{
  "num_hidden_layers": 14,
  "norm_place": "pre",
  "rope_theta": 10000.0,
  "bias": "qkv",
  "parallel_block": false,
  "init_std_down": 0.0,
  "max_grad_norm": 2.0,
  "schedule": "wsd",
  "train_tokens": 860800000,
  "max_steps": 3284
}
Each number is 128 + 24 x the weight over its row's rms, rounded and kept within 0 to 255. Layers, rows and columns count from 0. Numbers have three digits each. The size before them is the row's rms in percent of the matrix's.

# layer 4 MLP gate, 832x320, rms 0.0947, rows 493-522, columns 160-319
107:088147116086108157136130126144108146126124150085142075161118114112107121109088132136143145165122122118156147163123102106074142137103126129151117129110123126145137133126118155098111131098108157102147129130163133144118108116093136147115075163110097147114073138095126114113112144194136133087109104102166136131163156094147115107139146184113102153132148106112084120137101133128150126116081146162108181111134108101113141117094124107104125150147119100146143139070147119125084162142105112
103:118115124137128157108205104150088131132064140142158145180119111140125068144137119160128077132118130124127153133110102162115155151133121128141130094120128098154109137163120124107111118143104076131125081107130135127125114119106130112124108146162143125119117148113131164135106125134147078115126142102117107117138132143123121121119113095072086109099114125101127164107157134132115063138131103124119148121112090134193133130154165108136130138110146110155150093135115123128109104120123160
106:112154146157124127120173108135188152106141166108150107155142142132100150125118128124130135127146152168131095128123116098044126138135122118100120098133181080102130108117143138139101154106097148078147107110164155143125136095134139171120113136109119115136156173114165145116133104155147141105083122139201114144128129088155119096148140124160156144127141124166103133110117172137160178133142136143137132107110126113099147153132090123109109137110105085113123112109118112135127131124071129
091:135143146156127085153123173117133150146157073118179167118094142117104130104076121130156088147130185129194109099144106137093162148180136129077132188148141143105131098120125145144130131148133086129093111095122157119158137115092105174132102150166138127138149110122163082145123108139116113103118138180156144160114122140153122094128142132150120115147125133126123127151122080128091151086128123115118120112152068127106124149131141158152128167085187148131124149122149081155100115126141130
107:093096142127115117140150164123139085057128163079162108149123139109118112099143104141083161098151120115141155088084135128117123164133123134134133152177108118116153077090126161123106132157118121112134111115164110145172159143130151150155127157130151122116129128132108124140117151149125124149117176109118097154116104113098142113128136168096138125152126100128108106114123142161157145145079135156147095146171115128121126138136131144133123103140188185161119180151120110096099172146132139
099:121145088191117128140139166149150150163141159130148104151145120099133136168130110097090120144163138136161082141093116132148083149141131092118147143121136093158153099141127124162151093121088110126143115103112156117167148152162131127162095130139110104137121101146091118135106154138109192097142148098141118167142135130127119125122121094078133094128160084130178155158136085135126136143135131187155123095143104124113111117148110122104119155066151138132179132119129151136122174125126120
092:132126126138139100110117120126132110106122096090099116119173154070122173179096136122125129119119154126169124107124137132128140152122110143116141129108174094146127157153081099144119120161169145163142163100171149130126140137123094149069107089147148088087132144142136122161149119101148095148104138150146139144122150136128150127178130159136152176155167123113109119128142141117097113134180134069153105159130112112083100107130139138090140108111153146155163142114105174098146096148143151
099:129111138085131119154127088109095090128165144123118103118125090152131102119114116174143169113121137121137130127110125096112135128093137123144162165127125132086066100142159126118088116131094149141153131157147136162143124132103124108145121159084161157144116123134124084146074108113127109089165098137129121154166130160157163111168120143127144144126147125120139106176126124135103139137107113092123162130107135119135163186144154097128144179120153136157123142112138098149112132147158138
111:133164150148111153116155118142137168062135187127123169105126108149100117124138137099168099097144122127088123119136145092062155179134149148112108102118115166093124108104150115112074110140138124140129129114138139129166116147118125133146109160121103105126097108153117142139107138105175166151103076097134099154134131135116112118103131083119133109137145112153136115128142114140130155165149106148161146088127146122099157144141179182126124125118146129160120123125088104103137145113111113
097:124144089130183163115116091120139121130149090106123113096159126116117121102112098120089157118146134109164127143194128121130132158120149106119135126138095159150111105125101135078124125129111145124166163147096112127123092117123108203143099129131117137125142145123127147108138152099067128170144114152160110148125146130120148150153155103121110161131160127139106123130157124144082117097066102162137165106115130129133069081143129104136142131104119164118091159150114176082122103056124159
107:128135128118086134165121088101159112144121095156130190115113124115184157156123102134108155119140120143132093154124144115140093118101123114137115114091144154141100143115128097095116121133087079139115113102121114139137110100141162099149154153040136134112147137086142149144117142118051143098128126105125123132119099121183137147121096128145140123164111165147111151124109132107092117139133152103086144130105154110126094136165137143108121124135104131126171087115139126106122103149179127
106:075147191168125100157093172111113153146155116159160139137124165127176127126141162128115142112144157147063120120136106102132154131142136128146138139113108108128123121149118133119143114132146168121093093119131170114159108096184146154130182152097097109114133144121099128118090092110140128126152152152130122104131115094086127132102164102111147110161096109141135111126147136107077106159157116135144103131121083156101100111132113126102101123143142105135126085139147068144185140149132097
101:078085130106133139099149103110128114123111131137133124165129113124109133110140175079125148116142133145126103122131093138126164093162139096125152170104089156075146097113084131148119136132141094146121147120120142113145162147149132127129141160145160146146075116106128068115111094111093069097148118160099182118098118118136130145130146128157137132117168110151136096158134162108132141168096110174139108103153142128128141111128125166119116116127124165159115125156127085160141129099144146
104:138121122104102113111088125133127133125162121137063128136083120123117139151149124123087159126083125140121111205165145148154128141140182128150130117122124147144104136110185102166140113129144137185132139144146153084133168121137098145110133134095129174129133097167165097138130135079146122134138046128129125161153079121123151088080134070166149142099132164116095113126070105094095123113125150145090110145137097133146168097155139152123144121120088131133143151111120108067130122088134144
102:128126144120146125127143126114159106125141132120107127108119109126133173112132144081114127083125195108146188167111101160129158105115122154124101141195083135107119132135165124157126130136150091140122156128162113159137132090125091146160142170098128129132120113135148118143129114156109118108091119118108112140132187095115106148132166110130151088106121116153101091102113108136092149155113054083136116101142139124152143140133163132102134138146138123107134127114112142158148123129143115
098:144130149131129108156141120175118136138168112154160127142148126116138165121067131109166111117147156113128079108142160128118094111086109125134138128130107113114156150191125132096157086118139137126123107152103109130144097129147107119126104097173171082122099141130142170116188124138121155117118111175164098131134169134119133097116125117135149154134155118124126099175105123156157112148134069134128105132121092073138148075143160108131144137144149111168124122132160116116144112094163138
089:148129136127131162105118148138078138089132101124160147100133106155112155160104151080156119137130117125177144118177129163099158128171118129083157145125159135121157145138104117120071147121137115131143123103127149141100105165090113136110155122099147130144134134124158104150159120109117125083140133093100136115130180129128133138093151126136108107165128146168093125111167115130141114115136117125156113156134136131100134087132104172166152159115103118123136115103098097117148100144151156
103:126121131131116136155142150146157108165156187099129119085118104111117136123110087165145104144105114116147119181083110133089099138141126151123148110126123151121157128128123127120147142127130145143181115102187162115167123136140111119155167148140103146101128165138164094120123141118091123181129160148141122175136113121139100136120171143133157117124096151077141160143132112150145155164133110147116132091141099108128156115131095124136103148097188107119066169124167112093142116152134119
081:118114107096138148157132081121138152049107087159109118148108095165110144165177138107110144116158137117123136150132142119090106102096105108120159130109127174107086137111157141126153150155109144118095130108116116126131128132128131124145129103115148151105091129135123133179113101120141129101124138166078149161112137094126120084149101144171123165143156105127168131199118120099108161166136088150092149144094135122148141130152109161108108088100105105176142094090167115120122149113157120
106:128192152108131095107148099124114115147148127129171119135115123095093112124134110124112088149075116168110151116129111130127091104135143137141142148147138113113187117155113128136143155138149121124137096127110157117128122136129087113115161082065124138123106142165164114106118113128116121151116114122148136080106090123143139119169144120188140131128118148157107135090137154136158120087132113118080154119131092103089169145102126102121124103113149081132131163141147110118083125149130132
108:115132151184113146121116148075149171131137149127114129129129152124122133118149152125117093126121113091141122107105070126135146125158106098131119072102119116110117115130163074122143160090176137133133124161147075148110090136164118104111090139128081133145111156105142169138093117122158114089131101129174133143125147141166116151147122124103127136122143124150157112125093148115118120135118130142061181134102099120106132151128149085130160150141129118151137126098055121080080170095119113
099:095162126125114109141097135148111140134125084123139150124105127088102116110148127149161159160092145141152079146071107108146119125151144177149118122108141120101132131138097090122135131104135117096132118098132100163108112104152119152123101139093120126145158124148076114112167107119170142129139115131062105098105141115187120161091107145096102132121132112135089087098124108096057145121135173177147079134084172169109145114090117142104132145118123104158195119122111131171108115128105103
090:139174131104073140158127119109081132153120122130139117126176129137128111141137130152127105128098152108108172140177130111121161159129098139119119152113171111131175100142167134068121119149091113132106090145148117133114124108097147083127128161133161106148078152154062132131196135124157155147121099094098131169176097132138138156132164097150146143115144110143159136106137121145141152116123164089147147135141102123185130138112103130136119151145044132100143155116120118138122099177146102
101:132125142135100206113121152142136124176121123121145106163112139106079140120110148158119122123147141174123164118131125134133123107134054107092134128136100118123157134100166155112134113169133091127132165126086129151093135117143107114148145102141123145136103129138202116126109121131103109122141155127122189161166164139121169105137171126160095142141139097138150150137102107156111139127115134131137135139151093108122120139130096118114144147133103142143129140120161080125102112129152124
105:121092131133129142120180127132136100154124097111146117162134116141126113155071089150110128100098116155136163057119147081114134113137109070111149125127105111097114115104129144159158144128083149145119136148129095108150142137111122144165127094145138127133094135125125133153176119105162119117129176139156112144120148140095113155091154105143126118152157119091160125166177136189166109120085121074105169139151113068126145116119169178118108138100138101123129125113114115106144098152106132
089:110101123123114145123109101151152148143137119125145162115102132112123154110155132118130156138145102107105105107142126107164122142141150134185119114168135169131135126143123110110125107088141133167150151117165134145147150165135143119109116101102112133145160169152106145142147177119151126133085063143109153112141135130171109151154136147148109140151143128120154097109126118193077146103107079134143128131106164142109166094141148093104146139103107152141186172145090150122158108136126139
097:114122130137115110063111127099174123170133122110105139151134128114093149088149101119088147118144130155150108139130134064133114114143148157115176179134149142100107115143130139136133130153096096097105133119114153116124136155117145197137099147135151125154146139146069161157139130143140183136105118147126137085154138175158134151156136086118122148165094113126162116136134112139125176086099102103102148161130109131140125156124148139135148124151116150123119123118088141098117115132109130
104:117123155116089146165079086169147128115109128116111147112101112143142154157130144141140128122098173097101121149139106138111137173081139149134142079103143130135150112137124146135124142154121152113136114119101152120137149137102120143155098161110109101119096102148124125127130142156139175136115134109076135145161116125086150117111124108147124139154132117149107097153170123095122174110119118113130134092118144165089113121114141118126137157163102142127169081106158093114168149089149150
107:157154120112113156120108154114125162103128167123078096161148146109136146133118089119141080162098120155110112155061132145144140083142118129134124118133103128197070104110116162123157109091099149149131104129140111099147191128186105122137132148105124158088143130105099111155098140112164132116131087125131102163154135103115128098113123080116119123095156089193075144123101124100101114182121120099138162088135133105165129124137123071176136159131161124171105168180153114173180172140162128
102:126135129130146123112191150144136126135142150122120110153140130112114140117120134080134176127147116165121148133131113173168097132100100137150131121082116139114104080101166122154163144140139140133168108167127110130100176173123127131136114163165163150139115103115143101130151138130045143129132110146140121113125144099148132160081178136101114135134158160110101114136201108155118180143121140122087089152171128126114139108130135126101130117116119120093108127114133085133097136107130139
# layer 4 MLP up, 832x320, rms 0.096, rows 493-521, columns 160-319
104:099091123113127156138137146118125125145107139118158107207098138103134136120174153119094145128122122073120137144106166119142140130157126152102137144139119105145123149115122068139120107112131153101107120103102103139122167104117136098131134082130155133196132158128143116126139085171122119124118156134129141094120134145110107108162101124119146102089091136139137184136097156124099138103116137087155135144193138119100130161158151165148113154117122155099086136132113134171166142132113057
102:139141131130125107122146146098132132127108149135142106122121137103121153083154120109124160127147123162107138129113122149105125188118152107103126132148126143130063124117151132089141137141138076122125150124154179132083099146137145105119121115156117174108122150095135102128134132141137162108137149182110151128144106180103112171119155122143125142115144121108139104123121142090204115102144144103144117187152145111157123111154106085109111171101148123065142138149112135140147099132134127
111:109124139127154151120140112155126141156103110141146110137070160125120134188116126159124100141116097120114119128121142136146106086114089204113129190142149106168173160134077167157103179155074153094121103147142151109110100127143122125104112058171129156135160173118133135108138138120110114127136124113103124151149111129171093113124149115144094100116156099080133129124081118125131117136102114127102122129142119114148130082105119095187108109136174158103114105131136129148127146170127140
099:170136106118172118132118109141104134136152138140121103105108115073087082102128125122153147153113106134125098109123178118092110088141161144119127127076117143113121140142124098132153115116141094144108067144135133101120195115159136179138133122109142183135102136135132150114112120114122114104146117157102152151076139105167161122142115153134120137092138095148114123151094132147084105127144160079122174123135117136114084092179108110108140144155155154104129097139142149143119120100109116
104:127113108164111130152135133131141132114105149076096084133101120141118122148128110186131144164137143155168177143086119103124129137111124090156126148142161095158124164164124125101127107143152125120108121138123093087143141080149114135130177139128165076134168185145137081131116179119136120122096120113132148115126139099143155160124143140092111121119137153127159153131162112099097147117090044110147102129114136109139149073154126124125142117112146142119134142071167138160132178110134133
094:147151121124143130130138140125125072090128094091131118093125134131096150139155153148111136122084160069122135125156132128081076120157131103139097127172131145122154167167165143124101110118146101124138115133168105098112119125068097129138150166093102140134079138138126128102127149143143125111123098114125149124113134119159126166163146137113102110154101149128092169140182132109120094173144104081174128141131128102118113159142142162132084137125175081105098143106108128105112113143158087
105:117092106201128132118113112109116141088114126139111111138157111121112092125137139135120119154135146105125126161184161141099116121106099154155145142161115108120099092149146157134115114164112127102104119113096158157143157167139133100137146116114120138176154137095111165149198173124099116089114101104119126117087136125154119114101118161114150113120093175113136138106124157125078125145113132126172129104118160181118146173160193121140141132126164130125138138133169106136163132171163174
101:173114115072105131120124083141171100111098132155128146146139091145098139136158125146134112107116142140084123194166182144116144123165106155167139121091176130095159115110145124115136135128151149142122137140099144149090100140159110141153135148138153124118132125150114125132190125158140127109135123160077138152124142107131182066173100180141136126149112116142097097125150160120103186131144152092142140115142109060151113176124132164142115136127128145134126133174123124128122120098169118
112:142144106147156171152139137167114177130137114149107101200126108132137136134122126151135109161151167146123136141118148168147143164112121123149111187165119122140151126119121124141117142147145157111126092179131087092128133124130136091114105095121093123140115128107098138131104160115123109138142139167113118123128121129121145132145104098114118130144063219153121128131152135140085098097097129117078165084118107112104142132170108127136141119138104128124131144118118121152189128094119096
097:099124151127108128140091115109155153136144122165139129140102056132130108134090126130142132169129165139163100117159112122108121133127116141105104131178126089100130136121124126150105154119153103130098089095138143144136127123109132124112129125166142113155151158112142135134112162122118177085129115109118133155127119130130103111132136128145153107137141118095151175099077112155107176141138103114136155142132131102102171110159105139135174108105119117107114184107073146158093083119075135
103:118121147083116146167117125107135110127143105157161131137085166134132088096150125140113129121097147099150089188137135134119158128122124157146128107135115126157143101082131140140128133139124136092117091119115101130153059078178172114125162125142116135165173157180108124128155128145179131133179130156141087145139152134106151134151132133077112140145111133139153171144132095131164089096138101104133089114117124106153139128125100156146118115131165099145138125140111107127144158117131132
103:118155125097102085101144100147135127126124123104164144144136138122139117136138132137147134144112115155127130113207143134114141132108105135121130185145117157123107132148158098113101148145115104123099130118117142132107134082114139118120170099110101134143149120173166138074156106122116114113131127137141127148119142150110110167121139102090142115146090127111112170112181133161117123125112174178078160162122111130099128114125162100167161110093119140116120090139121096119109183105158135
096:126121147180154113161118141156115134157127149111156111137122168113151142159137112127116112146158072117116131103142102137150106114141151127085142117090109167156168096126144120098158113126077115099139140147118143157107115163098108143134114106133116161143165084128123131095126111128084133132154080181158119087158110147108124121119095137134144158097111142127150151096120150126133102107155119100171152119165125141157167119100148097169117153123137107124151118130130134168106141157106101
104:130102144158120123136126135125160078126092167080141138098136138135132115130105117145168116106139104109132148137138109105091115128160138124117118131123140140104077126117080134145129083168100085130121127120111160136177140125088104159097119139102124141136126098144115108164121122184180160143112161140136110102134159122127068143136132133120091126117127121109119161142131133148169126140134120137109163128138093098140149156143107130156132106140084102060116143149187134121122154132184120
099:156130139129103133145095111133154084143146164162125158133133135133132121114146108120131110142138146139089085096141180167137158112131070123165135180138134122142134165110138162136120118134119122109121123137126134103129138110174078159127123099109127143131147127121120084148124106153146120091105125167181112123151067118144134090129121131128123112109119132137171137137155123124181126119130139086094137092092113124143117106109121116127114145122139132113157089129102105097145149168141149
102:155141119141150087105149178094121124131104080161109134110128089132155108119106124129138109157149106147145134125076179114143108121118071116121119118110142137126156113104161110096073084138149144095141124105148127141142155086169132097172126144099128159154150129106126113135121133119176167121161072141134116169142091171112155121162151147113135125156144115122130113135145127181134109168102092124145108136127121177177176164134153117145146095143125147114114165167183114177144118132119136
092:126113126140118102188116154127083111128149120145126147125149077127094136160140117134122127123109140137156078124150150080118141156122125152188120103116149144166153101150099157145138143108105151129161119115121100131099097111122072151118139143173117125134123095147152119140154195146147088106184121130143171165118114105120115140107113170147150124090130165100109091137108129159105111105132105103149102124108138128127100138134126138154138117169122123175104144148098168152089115105118091
100:129078111136131174137122097109129122088090131132163118119107124142114122132122116080148174132069105170116114102155133118115142168112140179121138152128145066141159133102105096130112123132120118108110119122103140143126181142171143160146139132125159111119146097118157136154145078087118114132146117125146111125172117129161094123116132128113123109172122124152105134096132078142182120118116077158133092125123138106160097125142128114148080118086097081116115153104150123102130137126113133
088:139147125149085120134116138146125089142194108132121111136146128145121122066148106174123197115114122135105115126095119158090126124151116127078110133154136145126105103117128122144105121097125149138103078137191088138142151092086129118164081116123140109147135153088110122141114101165131133129083108137147103165125099117156130129128130088095129110140128109091137136118103121118136099133097147112180122130116104090102172101130211118128130103098168098123133158130159131088085112113101123
105:111153133137077094132115121128128160152114180115109144116146145090100091130098143104175174078139133146111153118150070141144127128158130086103134131148163124159098114114157107129166134118160142138162138132118094086133153145138141142160165158112131112102132072161109106157114095122157110121086161129100184099151112075143150134154123119104177153155116166136163121141120130091137107135152146126142135120140137078083134179140161122173111156135090148115117123112099135113127117131136116
112:123115126111122117153122106119154143128158116119145157123135124115176096151133095121113158134100106120131121107133090156131101099103105146147130088129118163153149140129148126097146164096152124125129164129146139127102155136116123130153171176147126061118137120129097144139107138102116135124116164127131122108119107135114117132094079127074099129137089110143110165159136178154150169105167103121158143161100111123164116130121139133134172176128119140157160103085144166119121142130144104
097:146112120151125116129114148111123152129126084122130128105126146083149153138146107129104095153111126088111144120149136155102167099150123109084087159134148120117095114111130139154169131100117112151125117152145072111138109129166176152161110126149091098125103123101168128125086107089100156131128102127088096130121139154122121123129072093127168144097112122137122112155165185181098187153140149124094141121120060128111149111134102135107159163108135115116149155095130132132137128112160131
091:138075104133178139111155130121108139092184168110098097124113120136129122115120158176161094114158159139097150097140096098123155163129111146150112146140097082134140133139089116113114113145140144152101132131124056135115112090154143089167153157124116206119086114149137118110119162126079116114122127082145124153142164099106146124150137145146168115164113161163075134141112139128200117114132118147116163115124135142119082145100139117139131099121147138160183103102106151229152128121137119
103:152085103140108153093104100105145105122128102127110143135125183095161136113126125135137124073127127108132133125137149130119137141158126095120125142128114140142137116091130127095130169137121136136138132146081158134143125111158114087122148099151144150168154151127146153156157111139136150132153089137125182089137105159080148124126116139156125146122153105146134143092104086142110133145106104098152181127109110096159119119118092174148130126112097111142146156130167136136093168141196165
098:136084155084156160112096144136098103139088111133122166097134163160121115161121166095151140140121139133118078123087088111125133077135118179106122104138105132121099167108112115090103098147108124114120101122163155127103126149072106108129094120122131144124129107150127130118124136135151149133115166082098137132085133161119136163151151134109092133125143144096139093132119134170119156134132113136168120115120097123137126117138090108101134104128131115120119145128148138094158114130119122
099:123118122105128180131131154113148049124106132074097155119151110125112139087110125128115103141123127110127140098116151130118124123086127121117095126130139154103114120100147074139139126094097114118110126151174166147116057141159131113122098135149100123128104130127136118131106132109123103153126119119131156126109088119141110152138090107102124123146126119139101128148130155116206136131113143144132120125163112108133159115106111153195132196184131145126104134104145086135155107099117117
102:111090149133154114136136117106140107145148086119109138164128111119164143112131123096128143130122154156157102128173123106120135112159147152155079169129145107156110116158103103125169163097115096131118133141086120129123117160159156160101143111156167142121085139116160129164112113151136147140126122148127130091092137138104093130132128128133127153163113134148135130127117150151137124100078157133064097147161146186149127091132135119120108178150107132154111119161130122152131117139164111
107:158124147129105163135113119111147186116154101104128085144156154112144134097150135153157142095145159113161158108103114151129159142122122113140107123107152111154146118098109115129160166149144128105124069121123122146145109152154113104168150160143140074115135155151119117159124129166116141122123119065123155100158123128124129133096130105107104186152123151120139138105146088118131142077146173097101187119097142132131089129111167105109128122125145137133155122093113133083178151106123172
105:135129140090125104120106112154151125117124121152134186097113151158122101152128125094139159138110170157134148206143100113110145121120112129112114106065135132159097173124121139138106096119154136119112098149138157102134169109150109127128123103079071159118104114124152116165110107124130149117163080158126136124149099167112124134102089172130125116120110153154131117101141128119155144127108172141152167110106120145104152096123138136107119153144145135120114070099119104165112146098114108
# layer 4 MLP down (transposed), 832x320, rms 0.0841, rows 493-521, columns 160-319
108:141133124102131144154108132072094092141104141176124098155111128128105082105123132137116161093092163088116154144096142111095112122128120083114153153092087101093130145143134171126116095076111113139106071106127113152158152123138100121132133130130148148131094136126112126139154056105139126144114150179142159097130133139132109126186114143118159149169126127088124132144085171174135123131156162129102127140153138136130095124144143158132116134095099141157172125142134142146149143124116140
102:137144100166120153162135162114119143131149110160096132133168139122104152114152172150122178140127106133140095177134131158138101134091118083080091134136077148097100107084153132090129133159161116090085129103115124151114115134085147095128139105109106163190130131145091097101111170090148117121133159155109119153169118130146125171141141119139094121091126128141174129162094154081115087118153135154137102093151132098135112106164148108148118130122133099077119127104153147141115144121102109
110:112149135110125126166131122148121121116114105143153111084147115132113095149103104110129082132110090116112118111116126139121141143170120128136107109170149144129117137123072109122127125113101098124141081108093129111117155099158159149129147120154151140091148137089116113142143151093111130091130151148098137137205113137129131118145146130141145073109139169063141135128183138145153129146127113105147139120122138114146125080127124118104111120175118080102086149112189138139105122142110125
103:139123103150143107149189077103140115152126166145143097137087141109092099170120145099163125153112135116111116151097123137165110080118115152148119125093095117108114109079089108117118108109136142084086139140112134116119158105141100123155080117092147178117102124111132144125156134098122123109129174169082137157141122126143106100127097107104157150080114142083169177151148185125124111105106151109145181123143152172151162136183112118117109131144116133139130101145126164127112097129101124
106:139117092124107126157136115164125121117100084110143136106138156149087113120127115111152163154115105108141112128144129170132112124125121123123069170133140162121190126156144149127102143119109107134156111120094107087106118130133143092130113150147145094128150132145148133119140174180123118176116163102132144155155152155120182150134129135148147146128110085105107105092164132099127125143150117132088132140129095113128126095152149117139102146147111141160137140128143164152140134105102142
098:156103106116116146130133137170152123155103092154168125114124176108152126125117114128130186174152126140121139115146107143138144143093089098095125126127105150111099112099125099119153138119156134132150126141134112143130139099126133098121133183139127136160164156147110171120126152102105126169162144163130165121105112121132128115130153143116105170133167158153148109104097105157127155103127135123090100141125181122148097152155142145135119098169127126121125087126081146146132145160093127
105:121116164136160149097141116106156099126111115136097113112134142186074086103140115137107126141173144133131129124110137110130163136172126148152112078122131153124121114119101159104121146104090113090099158122111155133106105166126109165131087124091114098117132117063084130114104153165119140118066147120106142113126133049128150161130121167122123118150166155138166127140142146112115114126107138115109120106135120137127098132167148148125117129134128118141119139138101172130133142136128147
099:097076152102082183135118116136168097111140125104107108107130117169101117100125144161173144149130175136125136079116157100137150101139107108138168124111102141134124142132114158120121123130164132094136141128091133107123102134151148139120125085121129142133119136129181153102096131133137132118119129171125155150182119198156126113119123124094124104120090078113107136100105158157122120118123102096128117127117121181116184149133096126095119136058084112139154104119170096134147138089154138
112:126127119133131177213136089116130156090184110140085115142106147141110114145143151103127127127121144115166153148143142120181120118128133131147089122150088117139174120134108116162118183105130069152122127173121117144092096139112163132147144139157138119133118173156126161131111109116142145108100101162161132099140135139112112129173134101099101126128152112101077128087122161064139129073141126151116144108149146103124136146170104178095144116163100150121105115127145141146166116166131129
104:132085165117118160144139139125158137143092174131091131131112119140143101112116151159130119146109136112173167134168114134145113155148164108143146124139127102077114128126155119165145139115144169166104127132134126092132168134136181162124139087126174127151102162110170132163113144125120165097136087124085111111135173187100099126148124126134122111109142154143155146134147125170153102109102110108140162120149164147145150156134159123078201125155148131093128116125139113135137141120137118
104:126089133113120151131120110147122130126122149164102086141127113132087133095122185140131138133146151117141114122166150140134130128142118137110120085139163128062114189104114183172124146097150073099113117135143090138134143113127155124112156141165147110123139092187140149117130048128142120086119138148091125131115141146111122118165120147143122116122106131120149143135144118117158135142068135078148124137148152132146164103136101128144126090105140142133128126119142108111194135126122134
105:153130116092139147154112140142100090141129195125145137142121080105136126139148160129164135131094129128184132125140129131140088131088171124111150134117124153137136196115120112142090130091150113128111160125129174145099106102079144132114112137140109147146126085142134097132123124085125130112133104105099125157121186145130129158086125108132149117138150105129156157122136127106115134140117155142153134177084145109125145111120168096108129181114113119096123135122131104152095107141080114
102:086086098129110118164085133141060112145125111119131131057146144138093106135183115094121118095112109126122115120092122136150110155106087105142073091124124140138129093136117121124156086150130142162103130112165131115093108062139159142171127135149131161135122136150155136103149143123144101157144128149132140122143134175123135135138164136092136122150128127083125127133113171128115097090118102137161154161099151136100124153153119142140079108121121168127140122114099105134128133189081139
105:115115152110160113139121123117168123131143146131141163116083078161108135170124121101122143130134122145132157096146102093069146121121126122156106126129100083142126156164124117119115170140118166113116109122116104177129117119137112125156109080126109137124131137144161135152122112167167145107157132103148093118099134151158136143112125127110134138087129124126141122088155106103152145126129117157133159150093099091136135161155104132135148120141111116139126108171121111137113120136087111
104:115177147103109130089133097100073151120121181112133143112123136140125098125109152151135119091148142146166163187132122173110144098096132098124147122119153152126152108108127136163121128132130094105119099117150087149096161158150056130146180071073159130094115134155106137135164087138131130146109125147133143116121080126121126088108079158153118093097149137102146112127115172123126149121089147104124133119080142110121134109146159135133160099110114144181127119125167108172129115098112084
104:108152094079146093147130127132125117135103144126140133117087108098143089117136081113121134132125109129106099119119164112102154123163058135131096120110139129134124130146109156149099055155142118128134087119130127139127137101126136145156103166109121088144104134140129098135110133118115132138162093132134099119158072139141124146140181130130126119125137118118150129132118139175141121140077097095132142145155099154131149086082118105123098115119154134111137111118146157180159146114112130
096:105133169128166128101148123106107099123122086144124135129146103130150138117119071087117153145131135117061119160137079159081183098127158155117096084161136105123109094115150158109114091160138128127095110160120105124143126117140125143120102126131138140085113113108130157121094154107085102164126119128124125135109105154128132157162096107141111138140113136094140157095140116118119099139116170112140116105146130121130130157117088117096163126109126114132145134119142119138122180112120100
106:134119123085093112176143127169096188090129138098135125130147096110111146134132102065146107113081119167125108162093132117098153139124097146130145096115084112101109146133073099135138165140133106151114124109123129138135135131161089126111108142183162119174145128118148175155152099087150096115130131131155124180133140088149100132093139126117097140125133070077151146152096071134141130117133100106152128118135125144072133082108107108179125131128158122117078168114109138186128147128083084
093:137102121117116174143115134100128136155118092099114130074162165153114082151147106110144104167106079178157126150161145106170078161096136136121139097153131099102100146128158121123101129113125097179144140142144110110133121102131118112098122158100164136125125114147159114093108150123162092117139174126107174182169132131143156135135115125103121053126097112165125117138134114124081121150079137138140143130080155141136086136088149129118129137131129135118088107087098155116134115114110090
099:168083151156121145125082108130146173126184169137138108154095121129084110154150124132131076140164181101173136133082139099128117123093160122131105100145119160141108132107130116119138119098129139112168119120154092170115140140150141110113120128094157142134102108145118047111130162116125109117130111131143120125142121143116171122105146119124135116132139160083114129121156121088132123124113126127118165117146134110115122088133127126141149099115109145124117078158102117120134101156183101
113:104162121104127136102160139123138106127081160129129106101125123127145132139117148117147133144146103135136097105123135091090118133143126120093109115111114149158109144143113105145116131151142133163110166152154144129123099107142135181079150117121119140144132154101095150138143147110126077163124135117129126164128151095128121146130087133153149147123103149108118094132134130154119135123166108090103187127168128132112150100111173126150126127100193116152156136098138154140146072109138122
103:119111147164123127147109110109141143120108126125129098158152118147188166118108111154115124120123124127108130112129133117104127107149111070135117154152123150183111088101141114109133138132148130102161102124147135112156118112124171126129124148136124124148103160123143089113130106156073115076068118132149123139171133109151153100153115123170157149109145129124137097112100129157142104088150135117128100126132098155147148097185158103139049202107141131136131105139156162142122136103153168
092:174183117118097110103172163120101172101145130166127139101139136139145146077132146144124109147069111118110167129144092143110155138135135159127097156109185137120161130142179109086125124124144182171096115124160124112137119120081134105140125118143134123130120146122125119099142114116096147134143127129114166143063126119115181084157126113124138151050138128137127143110181172141119132089103148085135124151112147084115133142115127179125146116144090134108144111100151111158122109156112141
102:142146138164161122111133118103130141137116104104121138110161109132147150123111088125066116066124099164073104135093103132149169102138092137079142123116132147109126134150076165087128132099072107112140101148069168114151109101142060123155145147166108116150106120125062144170112121147110130141136147111122140120162087154109123152139131120104172138131094110120116138116115143142146128150129156144124135107098147148141136157113081118108123110117115134145135192126129112075154152139134122
102:134118136151131123176114158131117096105113115171090138121154138055173125069135095120123085113130146122149115176101132114097120128135102160104097143128164160088168144198117118141139128131171088109151160116134121136139085115090117082113123169103163117130164122108112125125136125153103141102119126127132120131149089110165096163134161111158141098107123135130115143137143079113109095135132096143094158142086175120133121067125171117153117135118132145117135133189124176107125159152153087
103:121130126144134165125115153121111108124132106099131139126143090145124107145140164137133151133121127106120139138124133126095111159135135122139130108124109154107127131140091097112114132125092083124218134094140110129140094132122155134085118114133123109148124177133108103091095124126136163130124149124163157129120127146155155132125139121111158126158132129172107079114104114179104145173132137114152075124117141147149108095139160113170137151126159130134136170133126127122086078118108162
101:126108131174084107159065142123100132162103115108136144151123136132129106091151120120117081072128102128148080115129123105139132118134156104122130147115115120126097121116134105143124118138121111105110149086147160135162137121144102171081128121142121122112128122125072091153154148159164120104154117162106111158129123107157117105121119144130146111132109080173163141121105128129108156128118155113115174160141099143114166112120142088142129113116116142129119143135099140116115091159102093
098:152143117078140104116153179093175194143133123088108107116126150085091118149133105114125157113143155117142127127134123130148148166156121124091151141106135126134131091087159147122127143124118160139112130137137091176106125118149146135107127154107099124094146124161126126158152206146120109115137122083156117158084143100108126131124078157095117178092116111109100131123154104151132081114148111161123151151077129157111128147106099160109111169142138124170114134148082119082149147110169141
104:111106147094117103111141120100147137154142073081115143132117173112154108111130073085145131109123086140177105118133107096108100152154144127117115094094136101144112116101084127132156158149123138138111106152094143128157095119147123115168125120134095130123124158133146159140119135160162188134128111133121146102154105142130117110111134143120106115144125109152113098132083127154143100171072141147152172137106177155152122137080128164135107145126129108104116088135113117122098109116147141